Weights of a small transformer language model: width 320, gated attention.
Each number is 500 + 40 x the weight over its row's rms, rounded and kept within 0 to 999. Layers, rows and columns count from 0. Numbers have three digits each. The size before them is the row's rms in percent of the matrix's.

# layer 2 attention query, 320x320, rms 0.0607, rows 98-178, columns 80-159
105:478377544560532551571542561426426541552497512520533478449469553501437499415441532512495496503516519507517522584552527520506522449526496468532544468541546508518531545486539485453472534497501445469487506516520475502507554486460431450461456491
094:450533412544469500512475557480482577532539518452529450528460502542581418540509538444452476536453538499460535469479521474462532499489523507457514470528464523574428482509450505542509510444450461600536421479538503542491510498531500527489433482
109:547497523474602504504478496485545477532564525514557519426428525527465511443496545493523550471483513490503502528520430511436447486506510509468476546507454469458485529465498524480441468460492527364514538440539455531490533457462509484504526477
103:525519406575477452534495523484479552513505475499514581487480499533564434515510511487478413585524516476512461554510555490574490538495506616485503506399491571469457508527552534546497540536431445567506413458526444493494406544544453505473507438
101:516492426521529485485462545479428512458516544459498516544412505500531598488496523528527561480448515476535469428441497462532493441531543506507495520562458513531443411501535525541500515502556485501521489412445560451500507555519571545485414514
094:527503524535558517507559574459482486559492503495559558468481527532587523454547514499492530493496502516515475523563539515509452530472468473539542608450530537438519500528511510508404537501494466484481574391503458477521497526511391486517532448
108:487481500521546517536426498542461497475539549434582471516485521554503516404478518564545582539520562442575508545550451490454467420510525464533540466442519458504524496502542518495484457485545526488510430488553512490438552539494513477524519449
092:424504467532498474532491539482446449519511602499495434481522508550398449476535484524438527553449521486551552478522552556504491492510532522489553517498480502560531483497481487429510506502458459571490429544478529480470554573504465469488471463
097:556550493530473523510539461505508465463471511510485504531474458456520562562487525492545430554524438462444494464532507484516579563542528435542516525522483479503472524513543473526467552518538528462531509498478552459615444591556503510481463559
089:565468543476527513521493492455557478485447501483519558429477514489434553497548532507543554544566502557516471529491437558469521502560532486528463516566494460450510442479489495476468456500579510421497465511524461489489510575509485491463539524
106:521499500475421500577501515495502505514534504493481495465514529453506542571439473527474474504586520528515438518432496515505522488486538507443500550576479520520507490510520456494550535456522453479500367475495538450501436532515472484461434555
109:536432537431422540580557444487493538508525432532495441529532491401478512508481520456525467488504460474469576451454547510502549475525521488472527517562472501532492477508411476554550514453455526537490497569482519541528495431488461524516481544
109:480451484396424504580470503481451516540566517506448519505512482457497514524524490487513544480473466530521485493430529443549577486503543543469575595497463547514509412475520508497490473421557488521526430525461518583473437545550473476452449541
100:464476436492532509543472553504518461543510433590541531430486501495528490543444460554482457534564524480445472540529463455441478533518425573523485544464547558478450558523580526522512533501528473494502428428540453493469407458488508513497528490
094:481555470531530478458463442444513500528562593505475433500531490518504557480551545470503488448489454518534472397488548458528537521609486469474445576521534495483507473478520473531464458550544490520472585447510486524529584527490505565508500489
107:578496531473478552488544489500458518489515500465533492547441531556465533457449489493511537544519572461564526505523486474467537479505552426514556400483520429482513435483504485424522496526508508468494513522495512488497611513512494450522500489
105:510524511465458507521529471519472492467530489475430525467534491498511422569506494521480480480541469489545534462469487481512521520514552483503449518577485474522495476474508490496501422544442505505451470456402516459433532563543510504491464504
123:515525518530508517485426468534541547489527475427547464452504569471491534457499514470523497492497489472489533473471546569553520453533482477467455548528463441445455557481489483525503466497523458454507471487526468491538482476538482535533522477
096:522453548510505535501486509534527473519530475489535458514487524552491549496527488449483495545533534467526559588541456451442482467503442523482560481357433469477482543480453581449466513416469473435599507560600566550381513485464526471563464446
110:460460511491523498556485458519471539483444511442526524490549500457498500454525491456594474520421532454502520514437482510572523451486492539470522434468484438465529513482485507519535497467531442552531498479463445483451521494520526559498455512
106:601551560453459533496491511482469528504489510485538462476468561458463548550466557498480510565509460519514553539515495497509517472469514389547499513497482512532509474568498471495521552485447491539532487618510590437526477503566476503527420525
094:499488455449526461460496506487527477477470479469459556449485522506494494452483509499381467525515529490458510549514495501472441563493504532447410473509492475478469614499470525525507550598431452520500453453457498506463439446505558518543551534
104:482492461417468502488525486517480417517513498514449462506488483438497506534563503431484453504474463518478585547510448490517494496519491482487470565491482467510503478456497547458491474513490487511507505538444502564497497480525536521472491534
108:481526501483453483455521492512546517456490480501459477483457516513492540580462527422547549511486498493561517524494474558435550506497532454525544431523491495559489470472525541448552390489462556516519470574499578500555583488530534533480447531
101:454588431564467446422525506533588472551533485534465554462527478525520522494580432422474425493426505473452505473548530495469477498606451508467494537435522582487569522510503482592444510573467505588550522514521437525500407528558536513533511481
132:523497531519564488477554420482600546503524475563511532524417459543448545541538494520498529481503489512544477441583438540453450449529550512478476430499434446493504541438499496508463489468493472417544574512552486499523527489457567517551541470
105:514550491474453509491525484474517477444476477541498548520478473484524527522541570492427526479487514545510460470480408497532459575508576504492474568576482495542403464493534495522458485524459541451460468490509517456551566529501480515463532519
106:526414511449483557559527458549508506500470503464526474472528502497431536496485516508544545486502487488540504514498448500519438380470501484481540455482486449492485471440482513477496519398554446407563462492491539536474511464433481417542435503
127:524520558523443475415580481426531440440506462549454507517515485472523485516477522500451481505475449521474577404513536502497518503494544432453464500571485509545514506469518523493524479542425552532524592547475530513552504487495582571465564509
109:503554478483543473426532486542518508507409533533530558536460464538530471544553561454514531509444468474526493479500498519476454600467482511465467530502477544569462480492490513513542467555462559497542517485468548492471543478552570531519494516
093:514547502474539491472535452485432488431481420437519452480548543523447584587541471505454484486473438548509545466531487512516494503440507488535445522513493466543464513505514504460553455509479465539553452521548421525528491470479544528560514496
085:498492522540527516547507509482520513576480555555522578406470489419548528485472468533525416480526504522483475528526511501519540516554516481549453512555495557465559483509525438469505556511514491441457488532509517572466527503528425512508495516
111:481476492466516512555489510481553495556554566554489523505452432426539456459485483512558476530511540472493443509435540462511538507530532513504527479524521472410499449488474473467421539522550524477514463505454512524425512564551447475467502524
089:497407506501495479480595515468522560519530574455453444550469490492440545452512488539501613499475509456486508569449499504510552511495543517476550497500487489506472510547419556433519494450479492468506476510473579486528546517485494483522479510
102:445468460521508488486455455614539472472549597524421489585463462520622571436542516440549521510396465511492598539495481467546442474477510545506588511507449501479493501398420494516499506442504510494492507570520540493469544543504494477487550456
091:512470456488465555528509506555477543504554547509554559508511493530493497522622491490460609499492501492541586558544477466534543460464498541461560451496454507542485479548504510452483458408508498485544435417515489506483477515467505451440501487
092:503512525421487524479522566484462564492522487413452494551507507488451435442420491498477560503517526488511510513461501492570538529477462524500533471525506471560475510476437590473504482512494513440497493482489621466489539508498508458496437463
093:501546496510502557446512495532414481458451475492463512539570583553545463458446563551429514507444515496498485480523550537540530522526514422430538516476398534512498541470515535537519474513494489528513519468538558453549511475452492596560502528
094:505487548502482500464531494474439532537535436457519499522530572518435476557460525496430466500526543484480477510538525530497568540422497453438416522527492515567505536579529528502564486523504473503472501465444518536488433515467528552486446515
090:487541580544466474452462474473485471496399483473541473452469573479460477515465513445480461483513581433452474487482479549526503526510504472515484471529535506473572557544585505501499482524529504464447486526492466513397481509485511501520478517
103:534523532513513522533457475432464500529434380459554487440491559528498432536518521547533446493549560513488455443522549552482467508530527461503449490490525514499497519532576483532518484539513509508492524387523494552555453501475515532538465489
105:475474509497533490468499549480594489508482518513427499529473458450496476498466517508530488438516476497484456457482489481543549562523511534444517444539557503456480458461493474496458501562583534475461501521441496462474574522609397488477553469
106:544469501491492479461484468405531500527577461550552502572498524514502505508450497549473485489482532513502525434541467545472481553490493451493503409433478439463469587516498483511583451516471503493498518441589442517587448438481478521449525493
100:514533511475528514483473460522470505510558481492480512468481521541510473527517497516531574449507506514538482550479430468481530529562523615466550560498560560457578435526545485450480495497512509499442514516461561497542570585430421496535575537
088:494523570566475488492505518464481483439429442489550535516550461478485478475441513471410410481519548496432493491481547561553477546473445475513464483423539464551491552555510595484505559522483442591555504505534550532433537428500501533385417447
094:563461509497521416457504464506449496491516526453551506555489567533469414488427542512446512508452538525533510499581534467481526479516506464551469498493495475571539570479458549453598502460443505540510480478492580489480492394466503484516415471
099:468513483511484539487538473561515520414469476566475532430534515405478531512516462484496513541516524477511544517452448505509549477470545527536465433507483542514515461514539524477518552431535458547571483500461493535451548537480546492465541551
103:495470501589548521488499492427458433484525437528550528452526580443503500505505528529473451547501489554517558509542532519468499465496480431586479493466472474557464515614547519501564499557466510520492476472647418549556438456512533531496489493
112:485469532499483494443491446484504522519517537485440488476488527558516481495537513489488506520456511475499538453516514480504449490467512543574463399503474502581463574500495569510579471493537548479555476456490522465450521453488554538503470523
095:576458489495494516523478420547447505521597518513487515521447405523485539461475475507467538505511458543543513444433456501447493473527510536507509503512445514503518505382391514471455438473476444436477516442462585520469525464432472442497486416
107:514460555527516508487488527470478510500463496500492593483485455433540485439481554509510526492571468534487434525486516466496520538548509485521542539565556517502475445479524518495462475602540532539436483560509459481505554528549444549413490460
092:494479434494539467534455469506440467421443510500481484563547597488532458504438520523485529532473536463503552503506571483497417594493458468525447447424448451518427550552461543549554456532431490550557466509609530534495464438492479533505510507
104:484511501424464533507482542503538489528543525466511414581468493535478604465455438483470495425457513487447486525430424467476499488528469516447476523409537529488568475433440472530437505462453450433539561554422472493527550491510509489526440494
094:518514451478478473461517504478498588439451508540422531485566529523539559557547508461471544487439395523565497506539528500527495484493484519494488529504531538567531442450555553506487500512461494549523555516471538497565486541501475485507502519
097:549519523469477522499464478496503494536493525490528494501472447487496467474468514527527449539446544460488465467452483597477485461457481483490568446484495544528490509449525502475525556533570560463521470543516572471535468489508523506548441499
100:512535490539499503545541571496453545495511543564491494551397464562490436530444487446511475506479491410439501571493572498467560535511458477492450510460450492513537485514517510492487449476482513486487485510548595497497514475470459505506519526
099:496489529479548489528489464474482481480535534470439506512521532488502532495411486473488459488477530484467511457475511561446479553548474455491480488467503523480518562543476410538579528562464502565545515496503441491530431486498480557486523489
099:533489447586529482502539491507503499502517407470506475493467513529488481485519492509476475523551525533510444487517540539512543495527528526463467439559520451481484482548537518488568499601544506526506467443491463402541450499474555541464423515
095:542481505501511498547484457518434501502471551424486555531553590483486547486475424519465514600458519467543536469496467469556403532471482480529511433443521510521485503494415521492487477524506474477523429594444446502471503487547487510463515523
100:475513513520494530525506536505536454459497507490471464544595557502557456425514452476471507513458541495552510503548509447542382558530486487531459397465463465431485488482398535504537477500483425493504490526458455500405516481447506547485541496
096:509531498496499534505527568596516429489470491572578566495473420445575551522513555440511510481484486509539519516563473500516535498477501484520470518490450537522491419510494490518457567527468539484425521539639520509502540591531498447484525507
106:476494524469474539535471494551455508504507516454521509561493511574447483459455476495477526481432483496490523496483477521493494470526466480450568468459428536522479536515474482528445468432455493425500472480461547463499505448527476467527470469
100:450550521493521555448481484516512506462567446456496481523498585533501542500504466466512526474499517479468526530445455489436523508548558591447493507456462492510434518539539475549521501449461458479518588490539525494505543469391565530473495444
091:449473520495501509492481563483456590493462474461472469476503515518476526464508515561543511478561548567507535570563474517524479479506491547430433512547528469422459481615531536472493551484495443444482511416504484532479494489462532501508467408
115:530516533540463453493517504468522451474565498456490481486469511559509470503503515541574514494467497529471537455539440496452483537562537446486536449496463518472478522513471473492552477515442459403497510434454500485580501446391501503519539522
091:530494492471540423460508542443479546518555471474470515514457535501501504468479485498440484511541458488518471459507522494480599526493504431447525550496502467500521476492463495497504504488406530537421528583507514526525496465430481444526426505
108:532487502558469485550549498467511475551483495522525540413459466421495517477538569474510467515502534510567477482532542488520545484502558519572464505569514508497461426502510462433521506519467543597503467512546448436558504544453495485449533509
103:504377508494467534525445418532488497520475454521531472511455519463572433462535501496533482594520532474535571468466487506421475446430501544488468468562468460550466518450493502497518560488433520520520467446484512519411499524509481447532445481
100:428512470484490502531471546577474501441467569469496543475457443482560421522502505466588518516450458453473509564458482507522462498520437514474534478499453540519542517411500577458502475462532517443450522568547583468462560470524442507508522576
102:483517452547495461490475481437539529584503424485544570460480446487492500478464452514467496504505568535465459511528537499540516524524520448572510549514560490548572437455547523557501495515511501543494511492497456518476489501555524511461492542
101:506523555535421520560513468525577474457529470486457505546468500532518453447401490451501526485492517431407496517509567515526508490448482469469528516448481555506542579457471538585498462483494498509489537558468531546479485459551465519460485547
090:480511487511533412376513521479505487481524539552524553493533456494429547563477475458465568445465457440524408482515475521480524517517506473470561580523534562490547501510594435488468457463441476467431521581556503564563510536589541496486496532
097:599468462532540504483480544506518564529465528525569565507506505502495416493407516473490466475484446475540472525457518469449567463476522507481530489551452505519444489526544498542546458513511562533498505486491490511465438498537528539540485479
104:508534503480504474462434480420473482515475557537506596371525496392568520519565513530525494513497489538601500500483537426450493446510495486522530567566527524496483461486587493473551523496514550506514456590481507513526478567521534518535514599
099:471464524478457500542559563511494517454451492488518470448466530438498503523540514540483571498531532481498559500526466493456501425491526512572464526548574461500468449523539477501497484562565491527452440448491484531484474561590481478516480539
095:427549516521498476519538466517544502518504532521519542468445415543494500508489528483554557440500439501401490540496489565473540513518520490483537559550523570537543489523507536486464544460515511472506526476570516502527539567457486474397457517
095:546429538433558515492508542521445548486485510522480513502537527494468524505483485526535498513540448530528515563542509556532459493504490454487517459440475474457464483533539447405517480556504526559386456452561511530475461445543430529501501493
089:483482455482513528552496527494434518494472486532452527480495552515470539527469490582476532490543484514476502602511530459500470508545503502543533505526478446457491493522505501550472503521530521426425564446486475501502520533476411478546476499
089:472550520515449555517507465519569429521468475505499500484500561471484519487490563549556458500549537475474454462491544568513503518490474430569516566482508532539516517498520453573473521545533483589473443483521434523499441462460514449497506508
090:493557490426520479469502505503500527503413552495543427493502495486466510551445451494492525472431449572535532552452502519563486559435531518488549489412489509524553518472493511522507500471560478511513454503463417521508494428558572553581449535
098:569445504447527477421464581424433520492501536536513547435522440468521513513558553557533485557603465567541468515480539464409561535470499548555497583656568475503511457520571519416517503513562577522478514533442493522505534553477448521472518525